Weights of a small transformer language model: MLP 384 SwiGLU, biases on query, key and value.
Each number is 128 + 32 x the weight over the matrix's rms, rounded and kept within 0 to 255. Layers, rows and columns count from 0. Numbers have three digits each.

# up: layer 5 MLP up, 384x96, rms 0.136, rows 275-296, columns 0-95
# down: layer 5 MLP down (transposed), 384x96, rms 0.121, rows 275-295, columns 0-95
# gate: layer 5 MLP gate, 384x96, rms 0.141, rows 276-296, columns 0-95
up275:133149110130147126105128131154207139085154066147166138162155108133188124120124131134155175095171115118117180110096097176163125170153113196066127150073122167110133179128132143078125134084153139109120134127150059122075164111131128173145149130159176109110105177109090149151118140100148100130
down275:067133131130138078131113149068086174181129045172098112145120128170099143104154135117092093074089155123131141152143126134135139112108096152114150163161139066118163136111063131106091171155158164218126103147148104171136060167156114165157154149144151111111131110140157149155120128151106105123
gate276:136155172084100147151110117149178100097174140103138136131147141086131139099139206114118098128098185085163180174144143128104127152128136098177113167174147102169149142099135095133186092114160184129055123133118082064133096095064096143118156096079163083121215159173150157137094143085117131153
up276:176153142121084126142137128124117101091116140074122148135162146074164173100137148108137072136156095091120150114096104156195168117134139096112075147136115142076141082083056062083165122155137164136099131117137086154080154108167104089074135072125120110163138104153167193130122123098188165157
down276:176143141098119067149141193130129117133167097096186158119092135073133152105115140088127174148126207158167118119101171126089100147145153142141117096178123131119112133165171114149128108085147144101126118085107072088190140169148160108163174221133120166188117159151108133143172159133060146138
gate277:105161162160115133098113144178107157078162077084091127134125133131094156118096156165117096043124069165117101187124106089177147139138127061131188114105113138102084158118141142118126137130160136111129054112132123157107143117125118151192124125111164136078213147102066112143188173136114120176
up277:071148084161138181130136096172132115111114161114131071117113082117079093077074094112175101199115095152084163169060123085099141188111171152117146077195050109143121158085020148123118144133126165193130096100246104092107105137112177110102151105122152177141166114093112171164116154111165106068
down277:109079145240146142136139103153094122113067177074144074064102076132105083108085050120149173186121107139110140121052090142131132127149133131168084096174149171129153102138122149124074189120180145124077075181137156105116131111137138113151167176120142112119165095104099151172125197113146160086
gate278:125124172107111126143106179103126138140133113054155173190092140088119100095100071137093135107062097091129079135193102154156112131114159162116088169078141144169118183167086099116141112111144125160095145093097101123129128145088107136145148107144052129142163083159131135057166119105127128114
up278:142122157121163189148117148138145138152142159101138145105090178147134138070146183099097094110160174162127108113074159143199134147067095092086068056196145138115102131147129181091093140144106107117181122167114128062134098109154157114137126170156130113163156152134108152178116115187130108120
down278:091149151095096132144135111180104103153131186081094066140175065149102096121187156126108144167138120101126165121122133106188174122181135128143117148132166130137080130102155151136105150155120142098071120145095104126101137109135125120161178125128173087121158052193102148133119142101088126153
gate279:079114089117190153136146158137133181154067158098119119145147140128137112172130139154111154093082154154126090063096202119149059161078127113131109128117166165144143123167144110104129118122128204159115136154126168111125109178082144089110165131088137196145070074131155109105145108163128116135
up279:069115126124138164096147116085137176135159077072103122177062116096191147138133142154107216083092121174171108127106141171133134148140161104112179104108095119108163127170170103156132178145066126160133155168095083164118135191083135072186053144118141143145134107135131190096168150165151121145
down279:118116126091123125128163126113163134127138126044145129162185120135139128078114157145138083130151204163092124077122126091115147126159134147114137095151095130171136141094159135154125099147099110170067088094166079139193052120078072050175091185148116154183145119186105155150101132188166141153
gate280:074130104102107079126135144180153129174122157135138146155141080139089114102084143167102090137124085130139130160141147139203143136072076069106159190124115105119067160103136154130178149147088131106095108166135129130180131141100094156173158114134113104185195068104084159116085169158126115111
up280:114128160132109086094133183084131152159169069116124162125107133115120131124094056189175133043107151108126121158165138200116158129092157170110125159216139115162135130117093148146096121128141113086107126101132147150137138118121077104165106130111123151082133169137105151154145093150071148092
down280:133159166129133121162125089130146129201171163100142142153089138180082116115009158081157159118119104128157148121123209144136101122133210141127164132114093113155152123106134142089091152142169132129130112101136108128139070179082078139118136138117120159119174070154137093081102142149143200101
gate281:168133151191145114139129123091162162126133177108157158183093187086148255193129140162114137117145130169158102130152146124108114197145154136130105129175145115161040094111105123163148150102153150091129126105149111124149163111096128067186132174142162044115149101114131098115129132103102115139
up281:239067148111132075154155102102102170156188087151091133158175132134090142080097187094151158091093098109110197069128121171161111160140127143139154161141120179117089120127107075085096087109101136164076114130107142093101146091149130092071169095164143109134141169238134154127130110078108111148
down281:161086088161126151105136081181104060118131096136148175153100175122108160099093158097157242127110151121130146133114135183158104146124139128148082102093141201148036112120105142041114120130091096091156120125137153111126166121122123153160107163131147117209159167049123121173184166130103144146
gate282:094109136072127148157056143163112122131151160105183106114111091127140146127125120151179116095099095111175105161140200122171078149105086135103136114155154143113131185116109082104125188125093131081127168126130047132150105157162111162146115128160143167070169108147088139157140107183122111174
up282:151102192141107120161122088134160138128084111099043091103092184170080135079120103043110093102149104149127134076104110090115073129186123188148135112151100106088130114110116121137109110113065161103162148139174151122141111090130154131085073130128116189114135127120129114141097094157104132093
down282:173065138144150131146154079180141060072112113190126135074154140155131172121142072117097114140071155101152148143118146131087135163095103116179117101129113188069125169126122120147110099158118151122117132128154154121103168138123194139128139066105139149143138192109060111106133151140129164131
gate283:127179148169079170109164177145179162145106124136074144122109158151134100140118125100112103126111241117118126088144107129099087104124076181170121139106145144116153129120086121124156131094165124121115072072139097155115109125122159068139109139031171129129096091132095168130138140126062145155
up283:165103102111175132124123097126140124123120156112128156168153091112071088141158091167105141092084111122178127131134139106211161118148172042075114188145144098070117111181118109143126086110101139141150189153142151108110146148121117152055120055175106108144115155103129189158141122173115167123
down283:127129145117063153113158133124243119185108159135091082127143071125127062123141107119084093123056146114225073109153155137162117085141119081189066130110102130117120154150176121156152127115095112106130138138174148118099132178105100135073160138097140144181142127127111076109100074169126109151
gate284:146125154119103123133197105069121143078194147173104135075144130132085096175132147099084158136141152106129150108115132149119138151077165159143165075188141198132102151118099185172122193189121096112090124053142121186130110089127176170144120165116130142080158181119138114106182150157138145098
up284:152122123145175157069144160114168174155112114126149110148110171131126112126161115125088105088087141175149054168097125147085138123128085157122195154106109154193112125136116078158116107098110099112076135096083136078102072152107104094149117051139139130095138151169134112154158130071108057132
down284:130126093137079118062071141145113086149084126124169172112165104089121124103152171141163124132148150103187110109154129149112084063132148170149143127110150069159111116111114130098113208176127127158203131098100122083090126113086095116140156115117189154084122103075166092149150067098080135123
gate285:100059135085112146114156087097133215136139114139127113149130173124103122139169171107118116115159163131134095171110165181139115141094179135101125114118159150135061146154139106138107151098129177120113112166149113141188117105141113166139116111161090134126084128137105098103115139075119108195
up285:130113129145188145149129156169152090156135155111151147110142112149136064099121115101154138096116091111144103098107104092146147140149054143130196081133084074157182146080136117121151171159120144099129153112139150116094052105058169144095137159109132132146117112114089160099176151109140195135
down285:132141122147108180058110120143083154172135099130077157191156077104161109114131083179103098133148106095092110117072102137137135133092196146152140117124150151114110104135130139110136078119162120115121126168115108111145133157168101130130106107151165139147116178133157085164069089108151160129
gate286:131131161132151111129127113116109091151106145122151099148179079149118152099125080153186122122093088126116096118094111100060121129085064129141091136086146107117113129128088139132153061149122169085153135109164142146160078135104126133141114155164139128156056129049114116106129110146085187133
up286:178166156130130153162129121124107123135137071140069187108148102167156185131103120107145107171164119094148131152095146124150147093210150109132100118103096083138081162104150106173122128128094102138159110136169105072135109114174145079125141138183150172134141204107125139091160169119143122118
down286:141133111168160123132102092075112143160154082152178125132119125090115116100081141108129120172156152193101107182165087111132089135172123124110111087142145092139152140106136101090143182140134179169137146151106129140117087160076064104109155122165122087047166076143126113166149146176133121128
gate287:114150171155108085107132090174144078129146108081117126161122109057118151146107128145091111097117114117157070159132085105115131107128089094118153163150112124162082127110054104078160128146103133149110112139085179146060204101095081119105165092164161125129142120157108129149141122126139129130
up287:093140087099150152060091108079128124150114139119205139097133114133158118133122131159184057157087121184146116162153104166116121118105091113091132115202091146096099157156159166205154182090116116115132138093133112131121095149082222149141132148143144152093093112129112100107124187112088161168
down287:107161147243109164084114092111145117124115139116132113110096067128131071148133107195202038137143086144114097110161171103129154126153147159110159139142171120131140122166113135180134146131163134113065154127104150122068145112164132188079118101127100151084126096141101147126145173116105104174
gate288:184092143123158080137093153132122093086109134142144139080185181103141127136143121105076131179084169133148124087153113100127086175126122170106155136091155142130176066134117118089167134116098075099145113134167130114121092113090158154147187147087109168104067139045117110115163099150091109143
up288:123099111129109097165118116154154160140125082170134056094115124117136181138150076123114169120085173130140136155097110146101129145080119105162177090095167151141089062098045170141075092128151146139160144122117099101142149136130039107103111136156141155148173095145152101144129170111138101042
down288:139105148146123109157090160122109132151142077099128121128145090115141070106073139136094114154109095115130122090056118137131092128149095136120121108118115184151071088096107053133152080122099114126210117144089163131126110178116154201054162098160146167138166098144115136084132189162171106131
gate289:178107189117131125138134068104096146109129142144110159088159178115136116167134168122058128090110109154187079140112121092151092150150130100164057128127133139142120138127086165159115084158194112114159133114101143139168158134098128107102175134091133093094086108136158127133134081151100142098
up289:145163151142114166131136160220128132117141041186124147138113116107059163097140083083159133106146142082043162120145141157131153130102114133126179108062121109135095104080101143149148159059083147139093140125142141114101106106113121158128130155168118167170171156159134104134154103133124126111
down289:123143125116152158136206108132121121122123125170120147136152139119098092111156059127121112085139113071122142070141189101169143135166114131159119182101087064123111171174060201175176145058123134078078116159116069118133154150127088163124167156150167133107114102119158113073150115132162086095
gate290:153125111138090144123138078107115130112141086141167111203102069111141138175084135115205119121153122091209128123150178141102109089185143142114132144150107157078139004172168094175098120112077128138154073118117151142124152098108112214120124177143068109112103109098133146104133136220126114134
up290:175185142164100030199132142096138124107115114210173151032136101097178098038165107122140158113101060092156080145173159180153187150103139125131134134145209088143156166077091167126170149099119120146122110110151127095111116119115090168108147144084165145128191123203129165125124149032156059129
down290:128096158114096168104205136197112099099143111076146122143128158052069115026143113083115216144127163110146112172159088174071070091135100132204129118147130070147146159069131113140056158127152097161114155091106186111107172151140162182190117156184152127158092172097148113050118120090128110143
gate291:155116138118130130168085086110185117133158132080159158142145137102102151082144132128106100093093104133159095100165157139170136151157089075199062113114141167144145089083109141102141113127123121124117094086101125141143216216109065150159093158127118127094080076113175124092142080130157166126
up291:080136163185112145191076132127195114115174145108137171163138132161079109120143091091108123085053139129123110127115162108113160105130149071148088140102136165088127096143144141110137064147138123171116097119110113109164214188048095174130120188138117131063111083098182134142133108067122117148
down291:104105103089140113157110130170114124130162150133159143174115192102082131079153134061051234099108127116137127094103199134130152142084120112123116134140126145089129101136089148131168113097113149134129129165109170124153175158095107114096127131153163104093103083101140126140148123075112140135
gate292:185167168142134059130115129107166178101091124103102103090133115091176143123174101109159130147113075056137146084099172126148168162128161165117143142164113084112123111126172102084126185155151099153092113118161086017113138139126132113173185110138152069097139163073119128148115119116117168140
up292:224071091145075164069078148097111127152143119158114156091192139138201134132069133091121150090137129107125136093173136147153100144114162131142119165122156154122149063166147171105121150105126137179120132095117136115133114150165087123149126183098096155083110126118133103129148175161117169092
down292:149156126112142095065096127146146125102124156090107180185076111118131192149142152098199162148146166143133166119077136146089147163124120134109139123126073089029082191080140098103169118133133094123133161063110117107112143159114131106124129126156137132120161161120096172171117118104104132175
gate293:132143077160070148099166164147146189149067137100133168142087171115173120091148186125104172092115147097137168128187125122112149175168138088157138121144129161159106123147172153099076141178106131132170139137183134147156158128153110116150132146186145081126151170128159115070145143122126121109
up293:122142128108096169056087140169125165077120126157189155122202127083139124143093124069106145111146134084102128141095161175096089146163167142110140129155093152114149109122116127119112149151075096186093104135091125181104097100122090091125140148175165118162123142132124156099133134072138138151
down293:091134169161137146147144155106142161122096137117162126119084175189118118110174183144107112125120157142131177149134100127181093079159058148079149149125165122158082117131108177122101102125088155076126155135168161154113131147113060142134060126135166103127171104113159100089114137165109162159
gate294:136166149108119139131127165105076189112146148146121112130122097135115111095083094081168115174151121114128096114127088146140128075163093145085145141122144053135119150109146090091094076027105091144142191120155140126084130126117128145128114129088169136181144147159110144138150145114147105111
up294:145131162108109142057187166138098133160126095110173140191125134116115166095075160089141123143078085096082060100139147112123109136141077193094144106192144114118142099158153147157118143153184060106091176112121136097133108101131089131116123131141139105125130154137139082074226133132173173124
down294:177106125214107143157081113130107191157113119129156155159073131085124114096118177097072153152103091104157160201111088106082158114129218157091127133087147143182134167097132066106165121148089091145100147104134151168147106147104121115104114176130137152101117192146148141150048195164179140139
gate295:114126123103146108131117133156133106113124121155124155123158108070191159134077069057142130127103135103103086143076120057117124145118144087143124147110156146146113114091132099140121101136049112051183155133158109128085119106163099147092156131125107091147088081093068084121148145108149131079
up295:133156188076208119137147082127214106129103174095110139123055133117165117123118108107140091129167123182154196154083147088111121103173135161142072117159067080095080129158109136120155133084128104111155118173169085154135135084107134106140162173136151128144118133097070188133126088161145168100
down295:129120172012123088161141147138129125116100069150118133099141156123127128084189149073121124135178093099134154218098136136126171142143146106112116164162141074166122059172077094090186111109149088113098097140114139071120150124062151157082140144108128131103143133123063123125120102158110107142
gate296:160140100127135150135150172117156145097149114113105084094146126119104085137138146181134091101168140102152149120105112140139134123114147137187136154139068105135062147132072123147141158119084212162204131140159111135133139134119198141147100121071098135147133142109150121126128161172108147111
up296:135149121110118158104119168129158128151095107137159138145086103178120163143162135120093167160097172108164115109126135101143106139130157121131107138086106146078111074150095105131108113119141143149095095118139128109160057126147104086142175213087099109172108124091097108116133150157157122118